{
  "num_hidden_layers": 21,
  "hidden_size": 384,
  "num_attention_heads": 6,
  "num_key_value_heads": 1,
  "head_dim": 64,
  "intermediate_size": 1536,
  "vocab_size": 32768,
  "hidden_act": "squared_relu",
  "norm": "rmsnorm",
  "norm_place": "out",
  "norm_eps": 1e-06,
  "positions": "rope",
  "rope_theta": 1020.0,
  "rope_fraction": 0.5,
  "qk_norm": true,
  "attn_scale": 0.125,
  "bias": "none",
  "tie_word_embeddings": true,
  "parallel_block": false,
  "extras": ["short convolutions"],
  "init": "normal",
  "init_std_qkv": 0.0209,
  "init_std_o": 0.0209,
  "init_std_up": 0.0209,
  "init_std_down": 0.0105,
  "optimizer": "adamw",
  "learning_rate": 0.00151,
  "lr_mult_o": 0.775,
  "beta1": 0.9,
  "beta2": 0.98,
  "lr_head": 0.0054,
  "max_grad_norm": 2.0,
  "warmup_steps": 258,
  "schedule": "cos",
  "final_lr_fraction": 0.0,
  "batch_tokens": [32768, 65536, 98304],
  "max_seq_len": 1024,
  "doc_mask": true,
  "train_tokens": 412200000,
  "max_steps": 6532,
  "dataset": "wikipedia_en"
}
Each number is 500 + 25 x the weight over its row's rms, rounded and kept within 0 to 999. Layers, rows and columns count from 0. Numbers have three digits each. The size before them is the row's rms in percent of the matrix's.

# up: layer 15 MLP up, 1536x384, rms 0.052, rows 1042-1141, columns 64-127
# down: layer 15 MLP down (transposed), 1536x384, rms 0.0458, rows 1042-1141, columns 64-127
up1042 101:520551441490486479524526492478528501494509469501467496463498526523477536496580474500493441517501472527472517486500496476549526528433447532526467535492534490460498494498509470508496488508469492
down1042 104:498476502507537482441469523514465507514496505490524503528498447500502500533503561494510584499488510513484528515503447513475482498514583497424479476555499526543488493495487545523474535503503537
up1043 085:507472485436475479521467499496570514528532518495497503450491525506462509494507496502513491477489470492521474564543474493501563494512519517520504494515510491503499458471509486441467472463490487
down1043 083:486513529543505496495501508472491505497445495493468496482553513446527491454476482494485497507505534502482484481435516475535521462477507496506487496484472480470501500537512514519489531489518525
up1044 094:526441531500527486489487501538510493484489493504516492485503466510508507524515470500501437520497468531475488497480508494519499539526501489513447461459524486502473478495520495459501498511493445
down1044 084:461508503486513540525474543480545486512497445523525496512512526495489503499477474465497509480466480513458523469478455472503513493473478514495553527496530514519473488495470482432508466492502480
up1045 101:510494499486444483467523531538473448510518533529530483478455515513491479530494477516476489482478529524504464521469482462484497488503524493504505523494501514461525469488507462487485533509493532
down1045 099:499467496479498472524519495497465516474511517488468477541523470499448523501494541537461550509461535465535485532494500489506491532483503531504511476459490493517498508495525500532458518501490523
up1046 032:507540535432502496490507475499493496516508485490502491447471501456494508520524482501529466521485518473501514495476472486508507534497478524528516535502493476497487523520535469477508501504465438
down1046 031:457485535551510527480502519508515488483481493525494480470501481504469493528491513516514505490470511492516491463495514499488521474527499490503436478530489511495547520456516533474501486497510477
up1047 096:509482450503502447537490503519512449497521496509485491497486528496545477496518489523505468523516514517482475498508506458534493488487497524468524497492451488502494482480480499521467552555495472
down1047 099:449448549510471481498470516499517458484468434550506492504488509498448512538502492504489462448506520536531480558466510492524495497504520502507573484459486539508465524487514533525557506546486488
up1048 105:518477520466502467513524512510490478543503507495488478482511472454513469478519496500559523491467507508478483502533502507490488521483496494481497493493466489474477443526498497507533492481477503
down1048 097:471519497533497487503511492517479513487482533539472478499512486486473479484483478486501485462484524510508455520513485493510527489549496523518443486453470454520534488499501458514475488460526519
up1049 104:442546502471516482497502508512461531476554508494537518478472505479501507470495523519493510471460522508496413521518476476508515538504512524483470480519505474476468469447510489493518500564481530
down1049 100:508572509477482511484501510503509503486499496537515521517509501496586527507519530543481518500461502548465495518548511502502487480501496506520491453531490540508511487501541529510475507501483490
up1050 101:468493518453490504525536488497523494518528488508506499514453496506511471468470543498530513498483522489498490524514497457485532554481540513498499464485512501508520477457490492516460513474496478
down1050 095:499499484475478468498498502489532537504511525514535523502473471509488459507522505489524496503519535416509484477505521527519499540482511491483484528498470507496522496480482528556490513477518543
up1051 091:479477512488487544494509468488537474492498524488474503483503501492518516494498544468487467469518489479498516511580490486476497495493498511481484488533506451507465526493519469510519486483459487
down1051 119:506499518521473490507531503509514501481430489509506472508500520569504524563454528466530550511517486536501490466548520473475521504491516485540503519521518505463505482514508512511516517490503507
up1052 113:515466502498448522526508527519522496507499454485519468510505583466507524450436469494527491472438491525488533520553499482520503564500514494512472515457496490452500517551499487525494523491513506
down1052 105:531453444501523522488470512513493511495519476488568532505495499490464511486514507502494514484451451477512496527517489507495514585513464473491497507487489538498519525516491491447495528495484471
up1053 099:478473515497502514501506480495486506523531508489527469518532490485467468506516497504542557512513490535489480511474491504513515484478498482525484538501486487529495507508471469515485517529455500
down1053 089:485424533501485511480475503488506522471497480533552498516515496512507468532473518489529538495480455475502511472509504500506497495487534494442460485505537485529505506486508484486457491512549509
up1054 086:509504532492514464447509497551509513493486450483534503510507522532478495534499438543490495503506521476497509497485499496511491507534482495541495503506484507481500471484533493484485496442495487
down1054 090:501508484502513500496533460466515510489464475502475502486554538505498498517518509508473514524513507490535482444491475474516467439482492466480514509487515457510467499460501498567502497539514512
up1055 102:533520458482506492507451432478493520499493497501490465494438544545477497502488493489524453496472555488528498483521482506542518514475482536484479507492509488457477473504517503516487508456422520
down1055 105:528516472524572516515533505525510533515524504509499525507483504480521553472496518502484497527482459482437506518478564514479493511491513505510516493492513498514503515508498539502499491490540491
up1056 105:502532494470470490471531480471477491503508509488518487497497476454472529486503452500540518523475482481518503478502464517513505490499449502523467533490511515508526493522518467462465471455460506
down1056 110:516486509534491510507468492528513512486505468459485483510491488496503411490486564490460483534535511518536507560493456497493505495484498498484507523508493504496444498507485511534507476504516520
up1057 101:491552496463477461470499493484465526566508502492533497476503471476496484497455504515485483522502478503479491467504488503492493544496487523503526485526485490521507464510513491484484546484492511
down1057 097:518477497530481488505467483489557445528482514509439527522492485514490502521489495494503476551528470515501487518539487497513501481491487450533512513495504531497521498475508508541519503461482473
up1058 108:506497536447467496490513464510481463519485470465514505503451463493527469507493521506480449473524529484487481503513486502522501524510465518509535502447540466523501485481498473485496487488478467
down1058 104:468494500510492478461439515492481538490509498489519547475531511509506501495499510518507490529488469529464476485500505491494500494482474540486440496513521497457451512510477527508524530487479483
up1059 095:530489477425504491509521465462479518482524453493467498499501534507522439550528500515516482506484472491493494492487474481554530547470497464487513474446495505512486496521486482515534518485464540
down1059 097:490507466508514486491499533519438467491523471469511533510510474480476479512531553476503532523516531494523539529522492548463502508501517501511542491512506528512497521501493533444505454529518536
up1060 097:548517487499521461505531518512486449537532521495518504468452508489512519557505482508538518519515528516481478528539494544537464499503518485480506513500496490520500458484487502521536559516519480
down1060 089:479484471492472514467481546494459544518507518507588473549506482524480527525504469502499483496497491490477505530494506524477512527494511485496477484495510484511519476497464487510470492523496484
up1061 099:498470477499495515484491453493472468525492502479499497472484551498546509520501501514578462496494469514490498505538468539503493488503499506485501461500482475499473516470490471490491473530503502
down1061 113:512482442463526514505502490465501475482483524510493513480515493530506517535535495527523544506484446513464493493512505514521480476536538496482495490559514514499534484479445458459498512478530488
up1062 096:503483500492509481531490506522495492520496540474500506497540524519508505506452455521516499479478460531525480483462468475499523496479490496494476463496491526490492503541524499483542511455527496
down1062 110:534477501492449485510462483461520487517443544476532491490494493500514488535540486489551501534526480459497474483501480501510536503474478474501463539500509540488501443443487517516515474485506478
up1063 097:486469471510494518485508535510494476548532454507480515497494483469474497510512477521543462476516503505505502543459489484511482511497502512520491485502512486480486463526494485494533491528497502
down1063 098:522554510487504493497491523485477485501486530478515513475513456501517504482502564511487470494489513535482497503510526524501493512515489486486521522539517464514525470482533496504499480476509426
up1064 100:475480508484498518527517483469481499483465480487473483504472474507465497487526493507508505535487512489490514489523471496517514509500476516526517525495474444448489504455511483446483509514508497
down1064 102:496531495467490481484495511531477508466534469500470489478501498473497497467487486497466485487489524462485518494499491512502493520496443441505468494508512531488512543538490517510500524480522457
up1065 099:536511484478454528478512534498543497486488538467488474491504539492511495519481449529498441535481562516396510517490505478520535525497443500499474509478551479477496516498505494480492510507467489
down1065 103:549485485487517488502513508501521469495491464531527511538498510522493511513502495480495517485468513508558501504511471503450507490491550479464466511517547521532507461469432454523517504492533508
up1066 101:513522508458533469527498513498523494465499480453497490483528470473528497498525528514531472484488500513472477500500496551481518503476527515466479524535487469483481525470540516527491463513507484
down1066 109:463485512504500489531534506534454524478449506496530510485524475550467512517519495494524541528475504506495533515504481521447477532460522499513519502510511471520516474476535510443537561484505498
up1067 098:530488459514494470486487449530492501521512485506463477477467490524531487499499501478499463564465485452485456476485471456463476517511500521531510511490488466515465506505493455522496508511498468
down1067 098:515468480497529513473499498488508484487459522484499478501509495528467543521493513538531520516480518479482538491502498471504486513461523475475519494496499525497470462482467553514499578554521490
up1068 100:547505479523481505486494479522499517498526497495507481501515492494475474490453520518499464495481523492528519504525490504478484540489452543519463539532513500507510516536533514508484518543523473
down1068 101:506477528519519475450560516503500471458532510489514539513525471490518515454512488542487510490486468491518514492549530506498498524560496478518453516561569502490523499525482509462483504509541554
up1069 095:500521473500498493461479439526518477516493506496498479475530485522436504533473465523556489524520490459500493478462498448520486500488450481504479543465488496475489473465541452486491459501508459
down1069 095:526521474500463547474492460498465487461451507493480487487516481516557547531529513481492517521521500494493507466496488490501507477486453467515476517499529475466493496479472506511487508490459501
up1070 093:489460465469484493483491523471532492490538489485455530481481513517544499455533462517512500477484474506459525562531476510524550512453485487448494498481506499533503497460546459520529527481519506
down1070 085:481497520505513526484480467510495444532502472443505662483505505501467485522518552504512510510536502514492462514486486500497469530476494516526481493478519441460513494488437508479493510507479474
up1071 095:480476535504486498529498514493500514515518552529453518488477566520504500527467503500514494515510516480499450492531462523500527532511525543451482483473521494507423477492496502484582501533521469
down1071 083:515512482529499529493495471470488479489490453476487643458482534478523493506529454473456459515487487485505514499483509526465490549448512567489493525491509536488467473477459497533468506503540496
up1072 105:459488510456490493507533499537493522539502503455461480486545503498483466511487480540500476530500479488484471472508489520461557527491490507481501479487514491527499500473508506507536451518473485
down1072 098:488511464536497523496507494486506499479496511458496487454508537499524517496501504454512473458521488510500513519508496503495515505497539471482555502506449454513510497505482528474516449519512566
up1073 108:504496480465474518518484494487517499498488541495476482488483526474495507485481459527494495559493486473483478526511452511481528533464513560480501468493530484547475457486478463502497520529511445
down1073 112:519497479471517493436533509478502512485529535474491504478515526478509511510515485435494521523537505496478497526500507535507479532450553482480501510444476473516520500495456467461542488496498524
up1074 093:487471479487511494513491538491468473489497502528456466499499560429532485482529503501537526464485516461484518467495518488512506530496507470473457482470512473510478497487492479517478460519541517
down1074 099:511484528479495495445503526493463477477434490508495494446479511533536479531492482509502528481512475480553512491471486513514470509506500468474531486523525511468493488453541507503499536497506482
up1075 099:501534513487505494548518481513481474519569478509483494516501524538526490508489525524533469516463528505474468528510492489508497529501454557487500505508490476479465467503520468520497560512491489
down1075 104:549494451480505507495511481505529511492505503494504508545496492492506491491496519521508506512471504499454499466475537494487483528562483540461536462501514453513507466509470518503494472499537499
up1076 101:482497466487475501508430505470486455587513527480524504495518522466457486475479458509510458519468523494514475484494499467520503504526492533510469514533482515477459489530489501491469502528491482
down1076 096:505518499464525529498512476475486469490519473534475488488501500505505486504508514508523471478508493503488513501462547497512486523501463455499487500471537529509461498497450505539518539482533509
up1077 110:477496548420431460545482502493499469488511463484521488480520487544483485503504502478532509508475496502449483520464527451473493510457487549508456470535513521502515474505484518506495488530518470
down1077 109:523484452499504511538495469518517494520469494531526467462521524514485492512504501460507512481472528543544530504538506467504466460455529533484445515507495490526498510506516515490476462495465542
up1078 105:501478439490473456514495470476512498466556524515497524503487534507519506485529464533542488496446498462478484446504494523513527496469509508492515491481538490474468486518511423490505502510488448
down1078 096:463501513543500559476499577491515499464510520538510612503500481505520495510520505526484483517499462489479490506504507517475496493508512484464541478527472533484474511496499508513504543500501527
up1079 101:516483477529484525498508470492519464496484474497485493479521486496558518507523512493508470514527489477486494455487519494489486463473465490504495497494470478499504510458503493501513509561516463
down1079 103:515480489513544538492513516503528502457502503509509539522487507523528523491511490497527498497479497525499517536484522495492492505539493481513543497490538516512469525512446499509503538503511507
up1080 103:510482513464515475499475511540505472457517543481547462452520474500513510505502522581513501491524486516491496464523489502480512538461494499525472535457541467516499508480467511508494500508442485
down1080 095:506467501482486482507475487500520507545498526545485475526490469500487527507479511534517484491541494524463510523464486505491499488499528488510524521447457493494461493504512525497505558489489523
up1081 093:519509512482499455484488505492479485514504526546491499499504505489482526475512508521515463488543521446445492465536470509549464504441502485518483472533502469527508547496498482520517483504463523
down1081 106:503493481506494516529521510522490539483433505500494503466494513531498513542469490494526512482499496567491514504525519449446512530514507492494488520511492503510499474486491515506542522484505499
up1082 105:517484520473460535497505505469483478509483513512461500478499503494467488460480526511526460500486486478515515467484474478501516525476475500510526492504484535482489490467528498539474484487475497
down1082 100:499490505497513475480545512520444493524528470507463521492500514478518517495499504477472439500501557444504447536527481521485497456487529480443487516500523453508413510528479499470514518506524472
up1083 108:482489537457487487513543491496497492511508484508498462476489549503507497530487522515498521499480500508457499500481483488521529511494511531502467480461496478508486493484513502467481499528486503
down1083 097:506479486508508522497474503509506470532513488483504466495507506501524511481488542479521531482483565517523512471526466470496499469522454476482524452470511499487516496514465512521518522501505493
up1084 092:507517448479479463498504466514532501475507563511545491512482532505456504492473472492464489461453487549458512472497492501520543517511462488508514485510487479436516486520508483505516502516516489
down1084 091:492469457480516476520448504494489495506491495543510501459474506472485476507499484498492517498535497424541441534523487564488493505497496501505520494492510497501499470462525509534519450471492489
up1085 098:490478461477510468553486518592496462553500518483530418503500521472449501510474490513508488504471542502528514506497498496470502488498478503481472466493475502455478489486470464469527486509504500
down1085 093:508489461467520544543522502491528505518524452498530480487506488493480449485512476498494500525474513470447493522490485496508478530513519516479508483480476513525518529512491487498510477528502489
up1086 100:508507501467544538436525515458482494506547459502511493495507502484495503464464511496529505532512470516530503470523497525482509534476502541451498479478452500536512477521512483541488503543475535
down1086 097:515497511536499519475450508538551500508503516510508513461471479516496506521529490510501484518471510459448483551512472498458497522479490496476439513506563516502482510500514482462512482538470518
up1087 096:512507495504478537490486485496532491520481550533510473448530545466509486494514519519562490520520479472538520475532509510527473504502436484434503541506527513489503449503529490511518531478492557
down1087 102:473542487488469478455498493467503517522519473506510497468505515524506493505507535494501513491460477494479489507467517468471518478466539530504480501510540490505417476510506498514491512494495448
up1088 092:466453509496497483510520513472548498552501536533474490515502522494483531489521485450528441523472466543517494485462513520496521521446514520477451481515476520537496523516488520500459464526478503
down1088 099:518476500451454532507521495458535496496465489508532485544490500494479477531546527546526476480533496484513520490512438513524512510499531442534518534506513485527517504472490487490452502491555498
up1089 105:472495525442468506484446523493495495495549528439529514461525438532499485515474424520471479524503494466504482496524488485506500553507485503530476471472545483480525472511510510501512483504523471
down1089 102:487484478501453500523540545495499492483520476475528482458513513496505510474504503443484532475513493449515490493492549492516487530462496482511490501554536500483529513514433568476508466511507530
up1090 116:515500509479527517526476495500512490518593496490485508478491490471503448461517482505501508492467545467487465507507492540497448509498486532488513521471518460510484447436519498528476499501493487
down1090 102:495508445533533503502470478527528502499527464512480461550510440480469461496499524494498493514540542485513504528514500515511492455523486508515464485501473509514477517525507482506538502487492527
up1091 098:430475538495484464505495506539482493506503554511516466511475483512477526481467492516519514497488500459528490500530476515490495564505476484545447486514484490525547542504520494491542554456471517
down1091 091:512519491498516510517489531467521477529517524521512524478496536496491520507511503483479472494480498509498514507471483507467495504479493533442514466504464483487498514480521482490509511502507462
up1092 096:512445528486499496462495479508477484511527479495506497474476487493498447462519550515509441476538525469509479535511486452487518524513476490490468489495493493484507542521521465503498468462504479
down1092 089:520454520506504485447516513501505548492490446481488551462493555510494483489513495463467509494511554518516507510484507488504512501507533469473467509504500495504530484489512489502567509515511487
up1093 097:523451494470459478487551511521487486526571531503489501474501514534483509488484504484520518512455515518477524551537506519506502527488509488524489489482514477521502524507479504491548494490509525
down1093 130:506482519524483476504506481453490523462446501537515487500501519549517513556472443484523503496529505492489482475523489475467550473514467500478477497488529483498493460470510476507562480505499456
up1094 098:517510524479457477539510498488514499526513470504437494514527492513498477459499476527550462513441512524512546470505511495488469505527456540487493493474521478473483464509500485518482491498504493
down1094 087:532519473477515494456493566489466478541530541491543538488499491487495487512499489561496510467535503476513502503492543515453496528528519511470498509558493491472514521503532534512492513543529511
up1095 103:498470479452501508549508474572476509500494499472489483507508478520488437528479465533499468507515538480507481487480520514481483531466495495522501512501507496517431501486539471529483515459492506
down1095 103:458480507505495493550450497521514524491467552512549489500535449515502549479532526496541501486514467481509482509571495468473496508437478504457511518467499512494490486483507494483469478474457527
up1096 102:521510481523479479551508509501485500483492515500512469488463445496501479497529511507479475527530514527503488525514510494501534526494468531512533537497477488506463471447500462502471531523516502
down1096 102:472516559520504509515509451474505500525464508481533456492519506486458536476469467474489509514489453500496515493512491486536504510502548482524489479531479524482468476513490512513510503492518467
up1097 103:512504551488491482513470450494511488503486523468514479510455547473513513503515518477548525518505486506489463481502503516544545517475504528492514490496488459501527499490536508480473486529478487
down1097 091:524489484504473496492468458515558503479536497498533512498489502500490530505514531480493486482514503507529520503533503526512496494463522522453449509493520482468485484502557460489511483479482531
up1098 098:484497531498495469480492509535500504523493496470510490516500518533470472503472479486511469494552518510479537525530520472524511485493474484540545536515505521503521496494524463499528507502491509
down1098 098:518531532528524469448492500496564528456463485540481496511539519461517497496473511492511489524480474486485457471487475485484497437474517456526486504579531530545536501495461481518518493451503510
up1099 100:523488511523537501495497460546502500536490516468480497509495497477496521508515488500483495467537470459515532512510495468471506496488490479522492480504489499507493524499517496516488512499492469
down1099 108:488500514528539509501521505451499445534467514470471490479530505449524510446491505455495530532488514508450474499464509470539497501474493531510492489511481452483506541541496530491504507477499458
up1100 110:461513489490486397537514463493488518476520499528483459485498518497494504520510473498503426520479470482500469498517487523485513482505462528508494540455500496479519518482478500503513550529477491
down1100 110:526509523489479483446516509500503518475455510480521520478501495516447508535498450464530474519473511567515496528487505488505492470521452474500469460507536523492488461485507526487475503513496461
up1101 096:544464529526473478489463470493479502489515502523510490502479478506522412522495513508530547479509526534488461493484508515476547514500510501491525493534506504477512529483539509485491471535520476
down1101 096:494467479489515522447546484493514531478526519519527517476503469494558465484510510493499486501500462454510461491492487501455462520501491522478500524530510518523476529495486487522528485480467513
up1102 104:520499513500525485529538483488500504546513501511530475510498538481484518473504514515514485500523518493482505486500502471504438515484530481465466519483519493519449505487457474497480493516498488
down1102 105:524469495495527478472507538519485513524536499498496491463482537524458511526507514509506426506490481480503518468506519523473498531489498462465462530504533493523500506492501513494500507510506481
up1103 091:467492499457483528480471492468507499521509527497463511485467505504531481472509504557517471531476483482481455502507488438518466500499521518457479491506546516520436471505461542535533439472529518
down1103 101:501510493506467506479514487518482448483476479499535533502485497505497490488475513474497503526479508493506541456474461456487488511483500535537521487487482500474544515495460534526527483492470523
up1104 105:545505482507491511471507443486509497544499532502470453479503504522462499489492498493506502488465522502476484492475429434582470504519518530504517517513503479509496478463506519520509523494490481
down1104 113:514501510495538487526507513483483466476446532533489502486467489549467508525473513501516504503531469529483516529528505475463523474526501509477501463485509482521536488474500506516490491469521488
up1105 090:462514462493485486451452503499499498537492485510511485504487482460498491520496532543532515491534467454459526528479513521534505500492534473473484523483447510499443505484501459494507519497477529
down1105 110:437496520486496437517503517494479499480457492512526485469527494518537499548483511498557523462493499544525474495514506436500512462492511489518545484482502525525510483446508548464479521450481464
up1106 096:498484505470476482472477516486481503538503469499535498483457507498497521518515483514473497535480491479507515485539473476475487536539502502533474498499499464454494518502498458542494458469495484
down1106 099:503488457479522497493490499489497467531495506478482515511470500512543438501493563533523527471500497512495537499545479500488504539506515502447508461516460518489502486491541547529462513527518500
up1107 098:495505523470538505521526505540507460491512479533493478484508506468518512501536528498511504528546536446520490497527453456539538527500462505497495464493519494477502492465496506474510498510423505
down1107 092:513486498505493546498527485479512548484507520504502499481486469492515481477509558517474499459502469559487497465472549489521506499505529511457517489532515472507521496498528467519515495514496509
up1108 096:472535524503501470500502523496527457516491485519503485487510515457513475501520477515503524478466497476514512494516510498491510525522515477511506533555469510451497492525514492526482453478499523
down1108 108:481532470495487504497511481519535508468481492549567522490480486487492493496519533469520521474530499470513539477494511510456488526511462441495483478470537472516492481481462456530495505524513458
up1109 101:490514455472468476477462482504471477511478489495535485476476499490500537483417492488475509462519500469485489523549480485520517549494490489464483488485544489501515482499458492527495485486483515
down1109 086:495571491488500497450508513527509483496491567528485472444491467475546512472482482479490526473505492500498519464465522487492487494430483509528503459470467487496536541541524522478480491490511547
up1110 100:429494492508486510525483496499521529506504467490505478480450495511492480477481508490522488528463495497469450502466482504486493561501480468518464511508518501494456479493507475477531516502491476
down1110 105:485477527451533509484505492510528458512481475492483495507510440542520515514500524487542528510512532541549470474514515476523498498499511481516525498524495505491474486469521483476498502519463539
up1111 091:539501512455485462461545479511480491456531478537527486482438516474484509539482496511511497485560499462535498523512460474504488531479549479506488499515522464521528520514507477516540472501458525
down1111 093:453475538468502502508501511525455487524513484493486481517520538481493524483479492468453513541538474472523486486491475510510491515455518543526478470485472516453474505507517508513491500537504485
up1112 102:511499530491484495504470448549479483488499545446485477499504497450523458511511518508493488478547513456472497529501488531490489498492491469482526469524475485526492543534537486529526512465488481
down1112 104:467498540489545480479512498530512520502500495456528507433493475524520479486506514463476544473520460484490464526528536505500475486512526525522501514470501484515448497501485508492509533501474555
up1113 103:534529472498483499510500495502489491484514478546459455512516515512514470531498515541476466503456518472464476484498474500537500511531466579466514472489476486544480543440522489515522492483500481
down1113 083:513514482508513495483490483513530481499541451523471484520507513478522495482517503505472449521508532514504488496480499535526481471471483575530530525503501484478487539510478496513514472503500482
up1114 105:477488490506522482510466458542515494512541555456519488485492498488522461474497457518503478501533475510510526490491478524526514517463490484424488493517498483449455466495488517511481488494492499
down1114 099:543504456534465513492512465525520506483505515512508486527540513486566509488499506466513521474536500478522493524505488507534487446536453443503523494487481543489534501503507543477471479520483558
up1115 106:507475472485489460512547497541513484533515453504478501478485508512499491490478536494497493513511507498539491553548502530502475518493478519472521480502524501518507464445480469467493513537508485
down1115 097:579489513532538485484489505522514494462533475537505553494445490524496516510497529522500541519500530513499504503511488532516476510493468469472534475525504529517501494488502514533452491515498444
up1116 107:485526459490479535467491493512493528543512482504490487488488505515474478497488507480511492480528496497505464480474490496553474503494462504496529463491475489540445422516511497515498496496490512
down1116 091:525501505481524510511512517505490537441506478483427492471517511499478519498537525495464444498489519507495506536499486512491471520529504536534449514484493511507480520479543506439497468504479479
up1117 106:530479501501506487485518479532502529529493524511487457483515520491522540468514446449534519493480487472506486485440479481496459486475495485531476480471510507472502465513480502491488477489487487
down1117 106:481470479474444505460500495494471446446490490466491475510457550505493450502498488524477493502468572526485517517473484511505494513540514502489480469457480450495498496501512494506540507491510474
up1118 100:518505530453509517540512497497489459517518508510475484476485557513503448482457468494476525544501529550481485499505506501481522491502476558502490491513545440507490484494518519552501497507535509
down1118 104:484496494508506535491503508490482495484494473457507480526513509496492508494513542503481515538541554434442464503526553504500498504522542511539521501491494483514528499494454568450489531468485528
up1119 103:464551506509500514467511506545492490519492521473521486509492500515499468500502499502555504535470490434497496491503500502521483518483504477493505508493500515481449501499472505462536507490489491
down1119 100:502495454536468510459472529504508485491515534521483461484524509496481470494499482473481496494485501505504516507577530522513478484492544456470489505448518559510506526519472524480481475527484489
up1120 108:545509541453510491485511467531467502529542485484463508492457518476542498478478485485466508491552520467489432495493515526532507553501450570487504482480503500480486535491494471489494511508485486
down1120 097:540520502498521452534477501525456506493518544529519496502476500497531491493511470439490502495480533484523448520482531506491508516488481517469500458531497510497526510510476504508494514490521487
up1121 064:529476533508433533487501527484538467508513503499483515497504516488486512454489507513505490543466524508511514504476470480530513523449482540495502507463526509510494508499469524492440489504492432
down1121 059:471511521513552480509519485529476510536485534500502494465488505508537489483491503456499488469483552507475495461462491505495467440504475472546470476513536487495487524498459509464527478484516537
up1122 109:485505477484500504537505477499494495487507485487453507500539516476495492509460497522496478473518505547502509517533488536505508554481464531507479519465479474493503473485494488485490557485529484
down1122 099:518424471515475485508550476478556508481504463492483565501491498487462475518497527482467503505549522518503550507480489495486493493525504500502547532453530529553496481501482504489463497474510493
up1123 122:504514503462512477487510482474451496500539492527522471458519514492455543440526455476542444532480492512515462518486496506495485517504506503539526491470481500526483474500509498495504514489497529
down1123 112:510483504516494495476493521506533549530520505504507465458508491480519548478522488556494513510539533477462485537481544515512492483545513431545481516487497524484539514529508475461491484501510510
up1124 100:503489529543491481477556473493491492425487511479491491521508535510438512483503518488503491504520481502524492501525465493534530493460475519558491499452499529534499480491534482447533503494490465
down1124 100:507515480503511506544495499556456542476558547465489527495494516500486524499508484513494503503466506447477486490526503503495496504507489494443498506510461520493489538515488516536472468488499539
up1125 103:513490503447481486491514494489522521538499448531502490461506488466494484549516503468484485516520528471511462489468501462548496481475494527465491506485495491534455485524501492458478514528454467
down1125 094:469487511513477462560569489507433512527534484508428494531535529462540482499519488533477513530450542482518487479501475501533494485490519505511527468499519532477481545522477469502447509489512495
up1126 028:531457500456467497510539453466492478461541471462469477457458493489501495482506492536539506527494508467505490462501481491498496574458495523532469478496472459489476479513511469524486498483476505
down1126 025:515512467502466487585556451493546496474473504485505464510502465471487495540504489497491496514447508536490516482479542508491477488510457497537529492512482538508487487525497490520549510487518534
up1127 104:487495510504487503490504496522454503521530542526485483443537491512556471461525492563486515495540488517516475515464478496500497518492453534525473482514536516533517523517488507496517514506524524
down1127 101:514489496494517528559492453494489517463511497472478502529488488500498474493492511541482484498473483522491478560497480500502497507522461522504491446488464510485491522504518533493507477501487480
up1128 102:504488535504463504491506521525444502550531505486462473478543484514468504512455483478491479548519545490464488499526477515505513542487488552502475446525482479498485484502518502509492490516494529
down1128 107:452561514478447515512536499494470480495518504521519475545466482503490505507507524456478507528521466530496508500498517500528505483494483471522494529511477511480517476517458460475498493474547537
up1129 094:490504494479533531465457518534531476502498531522501495499496482512458483496518510514493483473483480523482517527478486494513495505509495494519497492508494524466471522513531482523484502512481504
down1129 095:511497512488507515515502479505477501529480490508508497468489512510503502492501467531531469503551509505520448491518514496470507520497481463476501494537486512512529497498530507526521504505509506
up1130 103:463493506509501518472481504453481485520502511506502466487520502513481458476471476501500460510476531528481515466505508522471475518529508550514477535531518504493456512495520519477490509489494495
down1130 105:498508536476530473523477476512462487547464506490472495478486482525527525528448462528490471510506499523517514495504549466517527479468500517541547506483453526513480481462509501499472498479499483
up1131 097:527465462503489516432503482509462481484493495458464473506480480506527515454487439500513468482509473499483512515514473502487502502476529491457472454480474462472466500501451472500498495504502535
down1131 106:479466500504490490485507514495485503464477486541478463585508554490517505477529533505493473492504512516515473494491517496537508499494495494516555470489442513439563509495503495503487491510518517
up1132 095:470481508496475464490463468526524496451552550502507506467495517496502512498482476515502473529454482473465484561531514514487488492494484500469470519531526477508490491502444502477512553514501483
down1132 078:510497508498533493518500504499500476472463501497500473447512496492498535467511476467466544490510525538500516484457473483545520529486508529501541495489481509468524488495516494474526550515537523
up1133 099:476494506473481510512526499495516498546483484483520451484514484473531511535472516540548479489483508555487516488504500502476494500473448492512461524505485521540480484500537488487510500495495465
down1133 096:529513524524519482500514498516474522490497472523498503460520464485498484504470510530502509478535453480475486533474485482483523516468511500519521478517470454487530530497523541481527482469529516
up1134 103:478492460490519494519474521449515501533512476507507497507479524521508472481488524504501507550506495511511508508526497509490529490472498537475505507478529478509493491480490496515502528539522502
down1134 099:468486486523508485537501527489495452503475481471538495511503515485566500479488484558476447489512516495499502519451499503526491500517475465540497448524478506512531495493491511555479509533512487
up1135 093:484517451498508489499475481493501484470471477489475496465475520465475483485500503505533487457499527488505462531515481473548521491483466485465525524429514469517490516490477500507474512473518512
down1135 093:553477480471463481477525524487481504490504495443468524517494451479477450495495508507511468487497509476508484492515475501494521515489457500500526504508503512490508496495552528502481488483479455
up1136 103:487501517501506487466462457470520471480513487481505487475472516432479535538518460536484464527491473520522495519507455476541485501493484552501532478514489482458475525519490514450478517528484488
down1136 107:477531513513493534511478543517532504495500538532508536488473563502501479482500535497484476482417516483515432538520527495523517490517478493527510489487470472464517512511481484531491543487450498
up1137 116:509488487472508551482501473497502471522505526502519513500484489509513509524528483507506494472470486446502458500495511483473493506479515506511460533512563512528474492480533485498518539455485477
down1137 113:525531529480465523459494467508533437558503492467527514507495494509472509486518526493515475524500458532465453492516453501491500516515497489494487489487469495502508468503477487512514475499511474
up1138 100:535487445480490494470463461535511529537572518514501493436498477499523465505522510506514513456518538497468465526471503493496535535481482467490495496461487510463464538468496496507501502499470508
down1138 096:502557486456529534479486454468483480459502538469508483523508478504508477513497444494501460540490495497498497460487504507481488552496482484518476509508461506509467477491515478521457531496472502
up1139 106:509467490484466500509478489514472502495507472519481489517485505531485445532526475474502524549506498515486503468478465554498554528467502544471470484483481509480501493531528510477506515527469495
down1139 106:502526532519480482481510483479487497550491547467489493456493559504502493508498529489521489529523517470520494522540463502503490456511516473475528559529488513505505510490460446509477479489518510
up1140 099:549484510498497494466511520477538496468520509503505457495490473527443523487491484486501513516502478526496456464485491493422467518496491477490475485500496444480486501510513493502504472542466497
down1140 102:495495512558505512465500537499497514490514501510546485549481505493474465500513491467498526480472533555557495489464486512501500487524512487513497484497519486487507523529459523449531498527443495
up1141 028:500468495465464489503497482509501494488500533469473434446514494480479477461508521527502454461499472479494492466510464522525521529504468515505499485467516469458490504487526502480516500521477487
down1141 028:534454530511500515527494464483526485495491533504537482470477462488523521501507513472485517527527495441451468511540514540508520507508499504491469483531475471517508509476490481487558472502519513